config.yaml
n_kv_head: 2
head_dim: 64
vocab_size: 4096
rope_base: 10000.0
rope_fraction: 1.0
init: "normal"
init_std_qkv: 0.0473
schedule: "wsd"
batch_tokens: 131072
Each number is 500 + 40 x the weight over its row's rms, rounded and kept within 0 to 999. Layers, rows and columns count from 0. Numbers have three digits each. The size before them is the row's rms in percent of the matrix's.

# layer 12 MLP down (transposed), 768x256, rms 0.134, rows 398-434, columns 0-127
101:527475494475486567444510503526489443503484574584523474547522560507419531476527491550511616485439446503518501478506500494509488544520490520433416488498478469443494481553513436459598544484545434434543509558455525537498502474484442476540509468504458516513530485486449464464428466503486558566478466513531512489414509530496509486568572501503508523530466479436525495555481452478431493487494
104:505438492441450485505523541555440447506474491486526478531471526515523528451488484488483555513487488470485464494478545573482512493478537510515712482486428562529505518436527521474484542510465501480564561527515605500522508526577438493467479554504439493527523504505473488438476539460551519430422457509500485488569524456563533511435459554539501502514483498513400527449529499487461466494525
095:486457525427518492517563498524547533532457491469528501490480487436519565526452549467424476485485594557501468468526440497509552418501518430487598474520504447480503495463442370487578521490533501491481581564562513521511471474587457454511433451526486496495482524572525499552469509512518473580477524527404435520549531554528517574578411504503491513465467492506545487446538482590484486517558
107:514511497477448513535546425473629464514494471526400484456542484551460531521545523553593546567463533525471534442557526630503505513466542470487409476543433487463523595488513458513512465506533517464510494454526577533509581515532540533509474473454515486552463485527518498511529514440505483469465471541497474445463449442515493511504509518444493540484492401455495468484496494514518512493447
092:506456547487487462513504508533492547519531456517507505511465525573424502478511559442583466475496471422502511428536546504525484551483498518534404535505503460455530542553550511533531646455546549488555480463545500466491521525450593442533498483405473478522530521459504530513481463476523450580538474500471432500497503484596548464458442574551561526520542535589413496565539510501473478511489
101:460607464521528452453522510420504515588525494578443463474486507521453549588449579492475483482548487512553495496512453504434521485491446537578499493493471507514449525542455552528523528548471537558525540521496510516518441546504516485595407475474524505536403448434541481552513466459493520536533400454488458457520466515562530476482423492473538502503442561511463469573454412535556455447466
097:474480478507503462522509488502506510504514491413524516517539457479516549553550477470563499456531499423511482517503438464516482449521464431533652478454454487500469467557495455524544546444485484489536513523466520443511486491548494433524477509532590496497497557540509426456540533477533484473431436446437514475497540494479418455544480478458499496537547529510579507540491456516554492428485
097:491476445515427520512528575451518536510553489502496491491463479521575563588517523432522495407570499465416523499588408459511403471407490526463513489471505451490489536498530483462517544532439567511514506518511508531494488505464476546507505604508480589505476466468553450524574437526524515453475521478467488465485482487557484512459515478500508481523539487508517511554504467503466532502433
102:483529465529407483462502495481587528486548495492528495454506551437416494557541503565443496458461502414496518531478490467596553534478537417541483500551540510532464459477553540524526503458449606433505497546449559500491439451405484522537516469563531520559503514562449477600500443487510486487472533503491509458497475584482498542567463547543502552510485452542482507512536474410578528484440
091:520542476456413498541514543547568588475461483495522567467468457423513496459479522453576415468487500541521486498461580567499475521546495502408436544523433520445460513446569566504531486453478509468486501563592492481440447493430454547568478449508572432542551476519421467477507576442495501488481607509474491524490490541448515472483505525559462492490471534510550514584441445495548487445527
103:511590520469471481505500477476437497449492506527436493530459477528435477524545543455445549514443477470576522485497448487526561510486453504552601506441502576499425541469497558513505495521521435476535525465565518481497487457488554523499435440493474512432475448500445446540494518559499496484537489553527549474481514435530507463541427483540556583490503459511545476450536548596556503543570
100:522477476463430497453542528470479507496474444533445479489465557485471498570575481568491467502512476561490433466540571488517510529526528545482338516494463467507539408511468476463452531468415554493567495458530420507498504484534449548437494404531467473475503559470485431450541537523516536488570516517505456526451539485384473429483492554475488519526476496562549469492522531453523451489488
105:526560529497470478492515482514514448489517507478458488473511512512513582489448529510434469523429447449507513511479522508554518459466459523495558548462515514505571463519539523492547556490510517459477425471565510455507427457484583430487544520491530484520492417533540432495443465590462508500512448485555482543508518574449496477547568460501461463511439565496439434436472443489550506507505
098:517518473496553509539536499541447501473484511516557461508497509517498507510448352568502484515528438466542536449546494491513500541494545527514608480485490469442492504557534388475513503521466505534499480509531522539490511518467509519506496513505469506469582458558565453537501438426468453479616476485471525507518524443560474454482448553542480468509538477568453559470544507554489476570553
097:611470485444524540404448518474472464519475521435558559447532477477481463517510486548489499570509557519518491494474469386494490548459575490481422483514446519543576509529456460480506485485513528540445576472562515516523466449492529469512624455457535459527508545508506421525499520530560544457454517512505522465474449621480482483500531536471480563500551471466483519515499510474512599520333
098:518440455529534493547496412460532438511529481479412458464546488485483482525450541543574500518524495493485522529542512493499506520495559531525582424506507568484527469537558381463436525464493474492499483471496553424509527480504492487521522524482555535428489522556510442541493537554510527568472406505530505538509484512489544424516426566537566513501530514560462526476554559484587508488473
087:468498457501601433437554504536446439539426555532455497491475515458547469491468474581463480571474524434503461517537486522420521457457466508576498421502545544456517489488491542556415529474434552500510442497528484443458483460557540502543482504500511492496450507526528526527519438551459529588531528507530536517456488595414495522469522494508446431451488499517463491492629525506509461499498
093:505457448472490542487486504506510575475469497528526479500548528475471513481464514545512504506454449508484473515544484571506524483409480479427667514487492508508481572486455475454542548530455582509483534476479422466487555475464467458437493489484483522447403466549514432483431474533582528527484535482471509501461467476490515513520530457459570500488537539483524476591398493481459534499467
086:480501431496571476606410478489567434521569447459579486473480505490534547554512494497563497518555484499529546416510487566509470448499524503481397495489543509558516508512545513416453544507478511543528474497500481491488523473477498515555516484469472580474547542628505404504538470448465509471511498444523526522476521509466494492448483560467541487479447535516489496511570447486498485472499
090:523508532495475508412495510497465580540479506469534508487521547527465501521404480457441461426559561525424559566454447603510466508472503475505272507554448529470487495532479479485488536457565450545491515435515455488518515530506505553549469515518531509542503514511482508504489479499541506436512500454489491567502516529517506476476576509473446500472496498564474480536483509447506535509480
104:502476522469524483471414512515507574445461488438514450469463520494475473527498548515504503507488427496473555486519482400484525475521436550484754514456540523542478471519485504514495526527538461552504467500448465496486475507544509493507458543581488487477565510476509542535543525452542441478530439480558537539505488509497445544510474451577469435554441495524438418536528499530496486521506
099:497515529471486446537468436511492500441498508507413495481476509535458532477523543434567503567472565521536472478512539413472528536562505552468508563403463528466453547526522466512415536530520496496542465467526483498464477456524445471543466539541452519580504503488497497444519449491522543531384427538508469522511512486523529502500451458491514488522511539602473511489520493494482405540501
089:540487438570494505576490498557495475477576505586463534516526544504567569506464472489518461475456441537449584541489447517512556584457514489601521478472473563492448488487551573442454468439512450446492492399456488558550484531466552476477458491503412540534478542464475509469523527512546518527492462426511496484561493511472492603453497453497499483587451483503470532523530536519504511508475
087:529477528446480470521462505443492589519516496539484469501444487522527439506521506470479534500486504508480500428444495519468538486550460406554197462469482516485513519507467492515498496504539477534511469474502473543462481498541512547486485459506518434518496508572478533435534538528524476463500466505494506430533523540504530552546508492529524576507515496452605420513515509528472460503522
102:486582507433499529462452449447518495495489497478479428517471472526499479490491529533494536457526557499525469573547538507482515489411514477506637498494595469563492531487475479550528531507485553530510543510461528491475438454461440440471513521463532538546547460486505553439502476469482417535496448481490456462428469553429421523473471499522550566424555468564489482506491536489544521495549
105:515442459454468442572503533458519497538495486553495435519547505560433535569527580499532436505517463512554592501471436592475490517519484538432550484514457583481415508518573457517523480512431508478496481506537473523544537454529474506463541430480499535561466489454527504470539528472465468543467512532466554534490536570411442443510551525507529518551447565559523489452491437498516527449364
098:495583496513447477435467536582507509525482515489510512547556438525546521556561526460463416539514512483472523564478469547468543505447532508492497605510532438515482572481430420475480504513519431532580443503396440433538584531501486513577490521487534463513504565544530539475449485467512523492542503496479511522497474499471489462506458485549482561471476472501421482592535491538491505487471
105:534531437451452482599527510473466467534444504511460524484526524445581575488602496469468485506514484513577453522547527495441462445470458515532452515486536463554564440505543515479476506537445469545492491529451494501491518476530438505467399525524549437520526504531542522474536506580493514497505486457485495528490498490561545573530512525512548504447574534457518503514465508532555379544491
119:508506445516478535464505490536488532514481492503446423525444518541466447482441449507489459493423495475481449480508478485520444483487533525581471524518458456508441460501459499512602500512544498494421476449563576526419591487503567465523441536556540530490427630514554510576502491479490406504520469443518519496489484466502485467495547512474547517525450535532415505515508471518578457483545
101:496469424488514460444470527523519508452564499569527537479539492487522391510535518526528496479470465514462562489465528472519444537433469507557478388533522490506450510447504515487584541450542549494523505484493496503521435513478510484533503483546455438451463509463485541567513539394480499591467510454480493433542460515493566560450506519506510518506547477516550452471485424480489499466482
108:494420471473463509524499546557499494500456453509562525453497501460562587501409502426553547485496445492449479465460489508513493458542498457481458495554532546476541438428456539479537493453477440539480450473450510489492523550575492516529491502499504602541564511425561546518492513475513469484417618426556444505423575474539471433501542536468511516548544425547462531506532525526564536552464
090:548454490478488445541441477486460482547490560491456496496475456491500521513593485533577443429552427449528501470567447419517502508469536563481553472520520419503525570534508553476555519483518583485500533511417511466487445502455562523425399524544454519485449495529565560437466517493491502467472465457452517475492523534571535515518504494482497545507557484485431506496532525538516481429562
105:524533541437501466499497550508516567510487531516499461488465521577541427427587542555476449442528459450489489506524490511568503489562517490477519507508484511586453530493458597515456509521571474475480617527442436451524537492471504443470549466475515492527505494496463453558510423449529446572479546525620481556517465525452540534508469474493543494428436526453467595525480454528458440492521
090:504530517497525587510521440522464581461571490458535493532421486397478495538564538548476514506435470568499517475503479556480509434482519423563372504514489536524448414467446533504559533504449522485514493474503522528520532519494519457470477503458446452479446496597482505435478543557555532483489501504517527428523530443446475579499506464501523514497572414490517553542518525505495437572509
103:486514492519525480492540499526474464551453541453568544523451444498451565500484457468475515554469403494567466476457490528475633519457455525523475578509444456498460481464457554499502492446488513533540503511526430537446487470472415489519533523515541526496469462540469538599563490508563477566412528516473581529442511530481517490521500526471490501519496443473471461548529506462450528464466
090:528454478507426500481552532457470499452490510559448499448515475500512565466498478504513471515493542496606535497492525509529488468511422516491586583485472492504520520552523515527536517497454539506479522497507514521525479497404415557541484446427499483522505542534527458483599545512443530473447439446503526506396490439593566494496490473473504464512535592499514467471521452467474532552511
102:534492526503526476555488548599441476513457426448431514546521507504398475404508575487525471563456489512516525512432489516453534481460513503548537558496534506451488452534524441482567494435520500466543428493463551461471551497507467494481438518509507558487468557513536544474550444421417485521546515564547514553495518490495551489519499453468478466492523523505536493490500540519457504437491
# layer 12 MLP gate, 768x256, rms 0.132, rows 399-434, columns 0-127
099:526534537490517518496400450471537597461436536534506573564498553446497555497529464548492503463432487433507519479530482457542596511565520507554427481549600515506455508442485510446523554454533523457518525453461508450566513512547519496534446468517531569475519508468447487526575506481446431481573543532501500501463461534422569492535578521512453450475511560568545539529475447467519561490509
094:485373522447446520552477448455506450528420483462477484505602542472567548504427488506460459538508512458505458476547466491602487467546505475559489518494534479445480477469458456535525507510556425461503522549522520464511492531494552441587541594459530482423521536476502536490552465504516458583493596497496471484527531548490508509510426541482456422504501537486470553485517437554484493493550
108:435444487478399532420487524440512539484456448512484547508518608492471454526504452465559468485514476543533541536508546466497568535533542536514460549563494462500459590490479545515507512482524530487484446450554546552448485501455560512542513483511484552480500387453478477506502501525540488549491465601517528493449514480466534557479497476503541470507523527467552546501485478452535508465520
091:527533484580535557471466553497521517488475602498454518555467522465518454441541496486418543561507537504514522483467506489545460419510533524483477453502513532535447482535478493402553462477557494519527434573480456465520560505590467503474507504572494536545481554536444455466543491508513545538510516516479520439445469513434514507529463519490459513432497484489546498458507449495507509473572
099:547517490491463533435555501545532488542542401535490489503471526532502469584429493487464496555450496523501476488463448513465459454481470536498508442486500475519429489532512499515477498574471465470459526509438506494499510547544488499546489500525548535456461464487536529452534519507556504597539477458514483422444491521517501518422469571495544480460384524546620494592461486469444495474506
101:425471504433560464458526434486537521470500478500506484506511513483538516519522483465559481471497478460502524528541443480487461519509588463481479569531468520515434523517508492491556540466540475486540535447494575465527481499571466508603485510481536496470498488527492443505626504464499492546486515461458499514457411508550444523537545453448533452541467535561510462533562441501569468514491
095:524542558502506418423473493574472547488464521508482425472560508478485439505461435537553543568517532403549538497474476506500530433549434453526474489523501517498414491429558495534515528444514526477479521474499426510506524523422534513498535482483510478548483543470457543497498524490499503541591517495486518498462491563564519438488477588510475525482576480530479440518490506458457492489520
103:571517524509490451496552499513510549526497503487446494503504659490494453521522497518524471528503550527534483513527492457464537504464488509497496484563469505521478474512517526528520548514507564533512559574445436465480566501396614518478484429490499537454506563369480539513509545498430579519457471479509573514470450563558523460516537531534489414491493485428490538544427467469519524420488
096:529534532521471458531459499502491553522493429587526470435438440493540463523489459469552439415483526472510525529555532452469575495514503525524485526468515569553550506512515450521500464431485539521505501496479460558567554508530602587452467523496545477483519469497487512434534515540416509451511513530497468457477428554530493499570536526454528493454483496534541511513533540511514473532496
101:490516545574500469512483525395532521469456551522551533417493453498451508408514514537448496495439497506553528466497529514473479510535495515509457570470560537468479469460520538473523515511512474460442524499557513549564529544529514511540500466480585541443517543521545515443475428554505502509499531491497544491474502480407423486471547562559498436488532496528501533500523493486514559496508
100:433537522517513595466417486530562552488430468504487482530583491507533447472487488477480470572541524485472487522535502549452574494482497513547504567510537563494464506479498514491499631474511504484464478495446440515478484547518515456500492518454518504510505447513537429524467542497467500506424535538462513541475524470551500546514522517532471550490486486465561505499380472464528471475549
101:546524492474477567520502499476495463496461507466487502499574504428522440404483443576455475536492515456483504509559567485501529530569404489513472523502494502495510460465522486492561560511467524434577439470566515498509498451514487486436526432465513570481514496453507559546508516514440495484513567485521485455407493581518522479469467517445497517500542481489495487446493373516512488537603
095:487432537507471489452475534525539554501480524522486580469512488494529475500485534367499509525469484486523485521509578487524523521513541542509503528541548526485513593525498552490452469530536445533569520487503600438574491446571628521482512467457503491523494474399457539469457507526466487513506442482496492430520479511472575534478502524442492505481490486503456556525453474491458543513525
102:483546506433471613488452520536463502516459547499576550470470528406462556525471514430428509467582494486443489505462533480443565504500567500578502504443523529512463521562501493509459446497438530479526540492534454461504482551560478552549510523475492500536463528486496466501480461474521372470455477491485502501442460458369564463524503517455498491490444497478577532551483485455492527528467
098:492554438472513420467470425502459473520478507508443438511567509417465460524486519541563558486433524474473530524606558437501475525484520465522499490491513569516452507496542439468420616496509473485531399482502543512590506514494503531545534528442525524504511483476572460494475520522537515516560498506554431567484492473515471491577469491570518468493488502491478454453454500502547550496461
090:481541477536453505503505514425508511527493474567554567512496404484470495561511508444469563559465499538481504522537495496515584495509480448607525485484452466495515473454466587605510510520459442603550502447561458484493548516512514437456487479477427485502445566473482490503437514484486462533512501528499525460515436474417498499436573499457516429401505536486496520558473504474499504545490
095:514459504483485559469499526549554544481410536551490489512527491476533444514448496478483552531476500508481419514550473525532532532502456546503484520501468519565481551588538472454505493452488553516523504567523472452484506469454521442450508516471471508480490503489481397433490520528580448577443523469453482457493468482534597557564486538510509478471449479467495459533471412520481531514520
091:450414520415484505538429515537492482501520504495503514600496447466512518533523498559507471609487461567493482453521503541502529424457560477530504507543554510475451495600511514468500518544519530518519553534525542493460518519471517508563499562493450567581508504529533471481498509512505509511549475491527457503498536522439520478508521464389431441462496495523513534492472476476456525438464
100:535502464481507510480502514487545490452487454559455517518513522564570472418479525513456399482567464486438453465621402456484497462541495523517498502510512510523550433505526471517504498492419495505494467460506479515583449533491448486481514441446481511520566505420509492522419472517519542469533549591492574534508504525487569476516470499376514445512479532525485498433506478437540507480561
103:503484543493463521496466510468548556502462539456490528470484548517471496522488525437449489425518468484478500510517444488467500473460545564493507536484480483452406585521498557488508506555442497471484425597426505516500467471454458500488530473503473516542476461527551523521529550397510486470491544485511514411460482499483533545454515578584504471552480505502509531506500476482483551518526
103:514463516471522447419520469544555503463527509521509495588479535487464478451567516503528547584524519464416486361513542508482525580488496481464494503526460479465470458416475485514520456478554546579477502557547492531562511580567493512451440498478550505476547433453465489496488460504433515548507503521487536524453481508563477536453451541501450437502497536505497471444492531485519518487467
087:476444549528540495512481516527554509452488579381510456486513526432474517461499522516564503506462508493573450512535555546471536493563515521481461521472562452470464565529495515544478560486549457510522472547526496403550518502492490512504507503408548488495459469496566483498462505512491483487534571531546443493465467497525485505510564506499473481476459499464441479516523463423500505465558
095:525535488425426468443500520554493498452499507485553508521466479436537516479545504429451449549431501501489473501454497510494539490549498526502506427495522503484448502498542535523470515534499462485522552526493479541495594541500433538466515486518500553512474494479513472484508602558489557479463488483562493435553416530452555514570458447442463520429503435445503488459494497479539488457492
105:572454512423474569491546456568476523437533490486570465535509514552547492491458444455480448523522525435502419501541566474481473475537509479480506535431532475459478586502502537519443478487455463418522515492485499513482578518529540526476522449541447517481498434514446542477478482487497575509498507455464540518431507525442529569460508528507447638421477545549526502515535475483539483508492
103:518530421509524495434509466481576493505455531510526506483491506480566505534514483503468529562452499473560598514591462502490485505503484488450502518458469538524477525552489513433538537495474530507423511488502415532478474451517502548550538467522517514465499435473518540563540527528537432594482569454527462467465449461395482543487507512529503454539480576496497599507478497439448530501500
104:553470567519521511482505527530488456525583469499493548464565559470393529450453468472521518492511510496474481466401597470568463497511471539512477444503453502492511497543543504423452488495461517461463483509501566461487427513516430526509516524413536509488439488476536505480537476492496557539510543513475474470543535593543496502472537535472493424425469438482578555454554531471506508542508
104:575575579536500531495477457529508439451432501586469493476532505512593464521481482430441440481518445442546526438496462475509491590525478469540485557535490472504503484532534450443475507433494549531528507482597545510532507454568474548529578457479464554510484492485438454468480553496496470534500487474511460480415479464515545544507499506534501505482560514543532538470554436468465495517505
120:535526518526579462472509472443524511503517580476428540464555485445504537471494498497468431506554459474489483450454510513496544537563458508475457494577532487519462508432611565464467516555466524518531502566535472424531466539511519498436441415471494600494496484528514514462485509463513492443512461538524414460554491487480531598486470544507428421495506455483512492428416494458501559502484
102:455474475464459520451503459483549505580535519550464487479497507458450456486513439531524493514513515522614512467558483447450602582522537567531474464455553533487524507481514480455431537498446530510509590504509460441477513496492557479534438462466447520443525524504467544482586468483446489477510525495503527504526457443490524495546483504476488503538536530547566530487563477448578534443553
108:583459525516501513470491497518496543469515533495514496513526503519464465504492458608520472521450466500553504526523584546564545476518560600521482462513577519555429488535513584468514492612530517526534491486507533441569514507528509551538559513488480451466513503424532529513469474440453447480536582465460412554498500557423544498429491504502453541513543494478492528456444487441448566477505
095:469515552545524457509494482393525449512532601452474454484480490537542489563557395526534500510531530473544556456488503451473438561529498552500482488461539580550419466485521514529511492491555546492485508491503473504533495495470518458430455495469549533489523508514440586452530500508533475533617560493484520484491535544537550535497529567479468459524580446482563561561465485548513569466533
101:506486488516533498518484461517534522534529472515453500475512568555531505474571512526530476445507589481569509503544469454549484521530544517503483565540529450502513595431553545489444580463466533550474551519430487422493511567524581524507512441489512491511504500526477455501525466531466491541513479473459488479456487514500542525431506494532525518555414547555478512528552421504481529475499
093:497537390469499468518513500514431449511506475521550469631484465532573490524475412446485545506497530479498466469482494467445559509564521528533492557484512520474520458432613467550486495474483483479454499497522498522427514455518516501552537483444525562566533502516538511462605461450469508482549503509540489492467471524527489476510518582481444452474449515528427485522565477558514546442529
099:525509601493542451483493493495523549513487508437522494503526497431479539552488443436501550510539504488497460500475467458502497588506478486525488514467524406523529517501532472551436577516512563509519524476520485466528418488499601522483485512462546464547502458488541462476524561469514504510490536529501482433485458549478546499384544477483418538448558477525500506510491446492452509470497
091:436509528416548535442485525515502472466458505590488482579508560423410469537530532519471457504490520443547458458489538458474557494529396467496514510490432563493463508511499445461529546496449541526521564587543441499466577494484484628471476498493506530538520481502580505504523484429482472531502485488463493453508483483550548485513497485496504457512508523534484531498478498411459528545568
096:443515526510522536467436467493461508467490526472576537515521528553502528506485472484525515529405492521458452553536490529497483404533461531476507450487544494542441465464519484537575511477538553575436528559514563478509492512474502490479487535440542540511556525454530492585518512447505494507439533486518460450514435498500473527486556560475457526536450510482501518544526416535489524435460
# layer 12 MLP up, 768x256, rms 0.145, rows 399-434, columns 0-127
132:503476525529556487472477537506530451537561512503498455468511567466547467492518508491551470550567545496490469481521571550522485515520532507546430521491492569526467526469546488504477565572434543553529508524532521541488541502480510492433516463446543532444482435469530573495500549493480578513539477469505490460475470598490471512503529469503455490459478554414558509430485451464483451410563
093:480431493404475526501466527469491468550462521449487491542466533479497507467552517522509516501539510490443474498493412529497501465504465532529510486568513544467421452458499501499490517468580487497446547523479504557396447501525459517431482519539584455433444518547523531496521510481554476538485584474460550546535489535524521501503488487463450558414502531476498526477556503534465457472495
105:473498405473439521522524502458601465372478526474503499513536464532544489532569497513550531472549530515538532513468511504478537556539522518468528458574477470483523464503460516489463478500546489494492514494516505479515518463513514500485418526485497508529529514484463456527547521473522499416470452524514532492514521377481515551426519585504500527510479454504502522440505433515476444478465
091:485482525458586507483488453452519510524430491580500490512517569487462410482461541563531469532501489557496444528474520547445546562500550505562478534447594512497523500502539525465389490489444516512445582422515601579480494457450535502508506459402448524424557431469504440521450510435479490483476500498493525492529511514557496484474514501544500393586466529489542506472511551415480552529513
097:460524503553470451443560574528503563512500508502534388416492501421475448527462482535487519436541462446549473486499500443455566453486443516508494543541438476440495452522488540453531503549461470543508548495508533489493507456588532502485497415448476480537524452404497536592552467452498522538460530463498526477504470535573502500507515455495492499501442531458471452472538423492493486471479
099:487478472449445506534515496470465562508532549490530572533466495496565479495554619372461473495451502461499502560512496488461540537544480423530534527468466470461457573500484474485572455482493479462489463488487500509446477507486479508450496498559496591592447509541500477478513523513449521490509565467523574520469522394469449587420488486438500493506453521482466488531526521548504452420547
090:481564525495501498469454435523547480576569578541443482471495542508510485450506532535512478505520497512568543550592540519453499509547486540543514518513534540539508492482458433514498537558542485496453506459511547513500503481517534552533455449531482520466494507498460546468462427523454539536481527509524435502545579573552450513579553485557578478544518506440438429530552514454508511539511
099:507495496509474462417513510475522415478462521534507522555478461548600497478539540498461496529470461523451510462515481500460466477483492486432506519501559485509456495457537430558408500515499524513519435522504522512588500481537514468477577472486501530564531544536508479437452462532585485500461467483490515553556462517458493478511529501499484544468493470490480547481558530489526496549477
094:468489503548496510501469512548471545472526498437535409421519537499511559506474557522477534512485479482529445503491458495522494536463488505395523445576536543471477493487555496536556503490568434516559546529531527489470536533430501473541535483438488469495478472479499491543530502468544502489529515446496518493578655448432399510524517489495486518612519483477460535510498499532501543494470
097:484557546493462463518530467500547541429507521526499534473488447494495543502533534482516422457481487430490577475513491469511479538453538436487510485482548610477443433494498514472530533572517420575462576453496535588494493523471502527512407404532536523512449464549548506520501498581509513511482537482457461547450518511536470471457542543590564477499452526468473483422511502525443517482543
102:517514498525507573464509515505521530513457453457542398568453493558469521526510468510484546468464490541477553507526471496479444563557475522485516507522460512467454502566536488434434455411457500466468538505489496433574460495493505443537530593494495496503539535572518507455445555472540503488518423552462451483529464567488460492431452479525524527533462486493484473497509483503465504559471
100:515486544582486523503521528476542482530490438505530534521495543577473556476549468463526565543494512483502510488527521571461467416555469467449497431488495486514494500476506573565497431476523506458468516499515553503607428505573526470467481530459566495504518447484459522484538538509541554523534516424473506523519552477439583526484518490510471549476484512486543530510463493492557463477558
093:572491469472481511479508455472439550533537505460515506507543452516446518474468475473470546430426463486447589527455522492509486459529490499485496456563546530433537541505451565505462473514547535507488531431466514483560442484514572500479520448577479452536499463503594541486553517472481469608514467564501557444442562466509530553470443475463493496568428447518497499437520491459471555522444
097:508486487523555552434504577471405429472452550484496510466550552499453439535496444420459517502497514538529492555499581490550525594525536525480480525495513506489496500489508537530554454456559501582540512504558477545549478509510499502502538557419520465469413510476533460485497530524512498534476535562486484466445457516422612426463491549539498460477578470454458588541519480490510537472513
091:513586505576515509444609553533521562451481527515498525505513483451423466448521543444451529437439490516579490530475475441508566602517415443505492545441522411486506518550470492470447448478497459498484521531495534550506529464556484564501468473536446465564499463491481530388529531526509438509484513540521504496483517516528487519531517489510489460464494473510492495479459479488475513563521
085:506495426560486427494450479511494451478495470489423477434452520550437539500477517481531465465543483534510455517492487465485504552509523536487537467510519558426516461549485466489480451518561495567499584467449458527496480389504521501469474571520503494493517529411543541453460466521515447441540481426508565462524515480564462527504504569543480497503551500440511512451479467562548558485495
095:495510443520474504559455547529459491482530538523469493495431459503482449504484472498466512463435422559486454506515457554549529459465508470552538471469526508508518505487464552494538503422500548551499440495403407519501526435515513382480456519558507510530452550483543459459497565529580460526480526534505488485479462501497476548545439507497517483474519479473517472598492506587469433434534
091:552544499509473490444528515471533528490405482514545623473517502574446484535565483525545442449406530548482504442461526490509509527520459582500448514498437476497547511429476593535481513469506568543474484516506541553509481452524471493493479454544580471441566525509509459463507505408476474488402513442458469527503394481518507521470512493586485496453498527536567465525530461501527528486562
089:533468514452503479531444460560455492575485534483472491508462524493429475456511489506549527535476511455475566481467520563511466550520510571498511496476502511461458551475524517523462540537582463565475536463476497506432545486482486554470491519467445509502412514500490519500501441540472576501515459484412463525566517507452502608487580505529496512475423463473464440538580509509517449513461
100:501467474453509375458517483495549539449514429525512449493514479427537509512469528550531457503503471453517530470514470485453544522493452516526492590451522540517495475452538532450559552537497502480504516563494512508454516531510477511437439457575528519466534442459434527513503525475526428422445464424518554502547510500517431475470458494552493437511473554554485474532459556530458482536477
098:519467596491513459586469467480534382464467559463450532443427538511515428501458528451479500460448547607542497479503561480528544506523549506529520528510577628479494493464507487484509469500568440529530515539474559462470608530510515491575471474573465478506522468474375491503526499455554562478478443483509494486457517461489413511510532509468441582582509509504498444552522471482489517522451
085:523495422515540519496489485543469498418509417519527562538493489487522543522525486492506503577403398536474486490517480567485504496516529519522533544561498526448514476495544549471495485483448499461534555413462550444525542581488518560526519494457556547471501514510474542450489499563532543492468534461561514451500503495424462551498508488515483502579477475502489518505534556531506415547429
091:509470475492550565518499563507459411483528517459461518434528533498424563554484459520485514480531501409478481435492519608533470499560510500515493494535476418473548573470391469474547419496591560596511522551530547487444548522502545468457476522565466468517508506476489473555477489496521506548538516524448487468455541515539532460484495490516438517541527497490546480483448454532463513469531
093:421436545488499495528485451507503524431501480480501506506493479518535533486560456516545488548452448525444591534491487518538525537541499497518507516453552533468540504565474478484537491459530477422484541484471505483534511561530451517479459437513474498465390469593507491530511547487497612536467536513489498445514443440431495535540510503450539592502516561527515476490519502470495544515511
106:538527422461559475459485493466498487500469491469520542482553487546509517566488562555544431499449607552491560518521483506487496560530525490407496513443503503463450520531476480511495512458536445508409505447526444505474461477568442485469527499470487472540478455421549538503533496521529492544431440528538482480536527556527492479489509533522499464543492526533479569513483529536527507535432
101:565477506493473497498474543492510504477449508424503453466482464554571486445458486436545471546534532594436567507463510491488522506508495490472498530601501467561524516485403431542513450518496478486478535500414437559514587521478471559520412530488525457467504547558457564444545467508501554487482511533546525598413569419470466547462532474495444532518551516503491458560488486544466538486493
100:516487535472485458480480514510510461451494515481447548484411582547560547467528455462457511489483489458413585544525492467536492506478459595499523445448496486540525523475505450510508479517454513578547443490474430476503537452465475459420439502489512507520525504565515589512489521526555509488480488566469509439525501506612565426554486477465466493440511524399513482423565518495477531513515
118:552476487560514542485522442495461505505481519484514415616449514546534423483478521535533523511437492585529514513521463464546463437391519487581505477520508519481519497555464476489548515467501491526450432479528557474473531440466498480533559563572515560540532538481483474532494480454375515531471521400512505480443477518466562490528505476489489487552481496517526570491394417499537401519489
099:454436501521579530498468428493539468486528452496562478510537595549527468494484446516506516536534436468483492542514498514455509473557449443541526476509519460481554485433527473504512389499499616492494530537553462475504491486484546414531513497544524489451490454455384501469479534475461505512490474471498535510481531502530505517437480547390375533536502533523473534546529467514552432514539
104:466498451578483491504520500471468492494533451507502554495463558477548524521459459448543443462441451500528487485464542513545443506510458530548474462546585477451502499517412521541437561543509494486486440461471534474482502475441541495430467484502521512484523464472454577575538495502570525510547520487516514473489536538518501491498547507512492525541507468479413546501570489601540493473548
086:496470544511509438495591491488480460550520436480512440515503496515493510481523494475455529500540517479448497526453482635509526553528495491504535515510446587475500431519477473545473469471530466461431534510531460572511457482524514486431548464483512530498521470573536492541458506579456467519534527528504497434461570515474405457437447519411521493570476471460462461556472528545524478527431
101:520477484466467535446553525486495531447559531464527609472501466536472534538520540509539508451491518428476520507542518509496496532519511484520500427473492522470530550501511560526499507469506450516499507493523524533484537490583526558472505528467598461497534550459410479397538487589526567423517502500496464498487566469502476501422429500491472529590493547451500546497491521537544466545493
094:519510520535465401521471473497435524463468528512489527438452481511514432525581455572514474536509502490485542485512452518517438522499475546490516509530513544448518550451527488524543455450569510525523531505579493534565479538428501501472477520517555519598451467478472507498434521518489496489516496549563496538422519496477508400491530471533534510537561485472530474501490557472433477541411
103:570446589444450415549441511573525502606488529472530526510493506520462517562456537439473544509537518455558469530463503432506530518528476499441537531479501493478470543510515450512435511466500500489433509543480470512538497457470538484512571503489485480519482461481483527486457502482507567487462469516529495518509484546565543462472469503451460548460491439522455512523495463469503513441470
090:473498494456503484448491554530568435459450564475599478503505486445453448601505526506465512557532571475550504479452500458477489477521449414519537503508447578485492418501488442498388535481458534488437462568511465485482546473522477510451556473526555452488515521476521486553560532520611417552475539535472456464590467490479469562509485441459548518518460502480489501482503508510425476536496
101:447506423525500513465487494455469524502554508484525549483543574531538507463510506518508498555525436561469537560441440535527433443425509470507477514477500470546513472570531459437492519516520520503458501454419535392477453521458539555482499543475501531545575644538466540543594511539478452553499537554475513454536508469545494546421488477470493485504531561453489509474467506479512551443553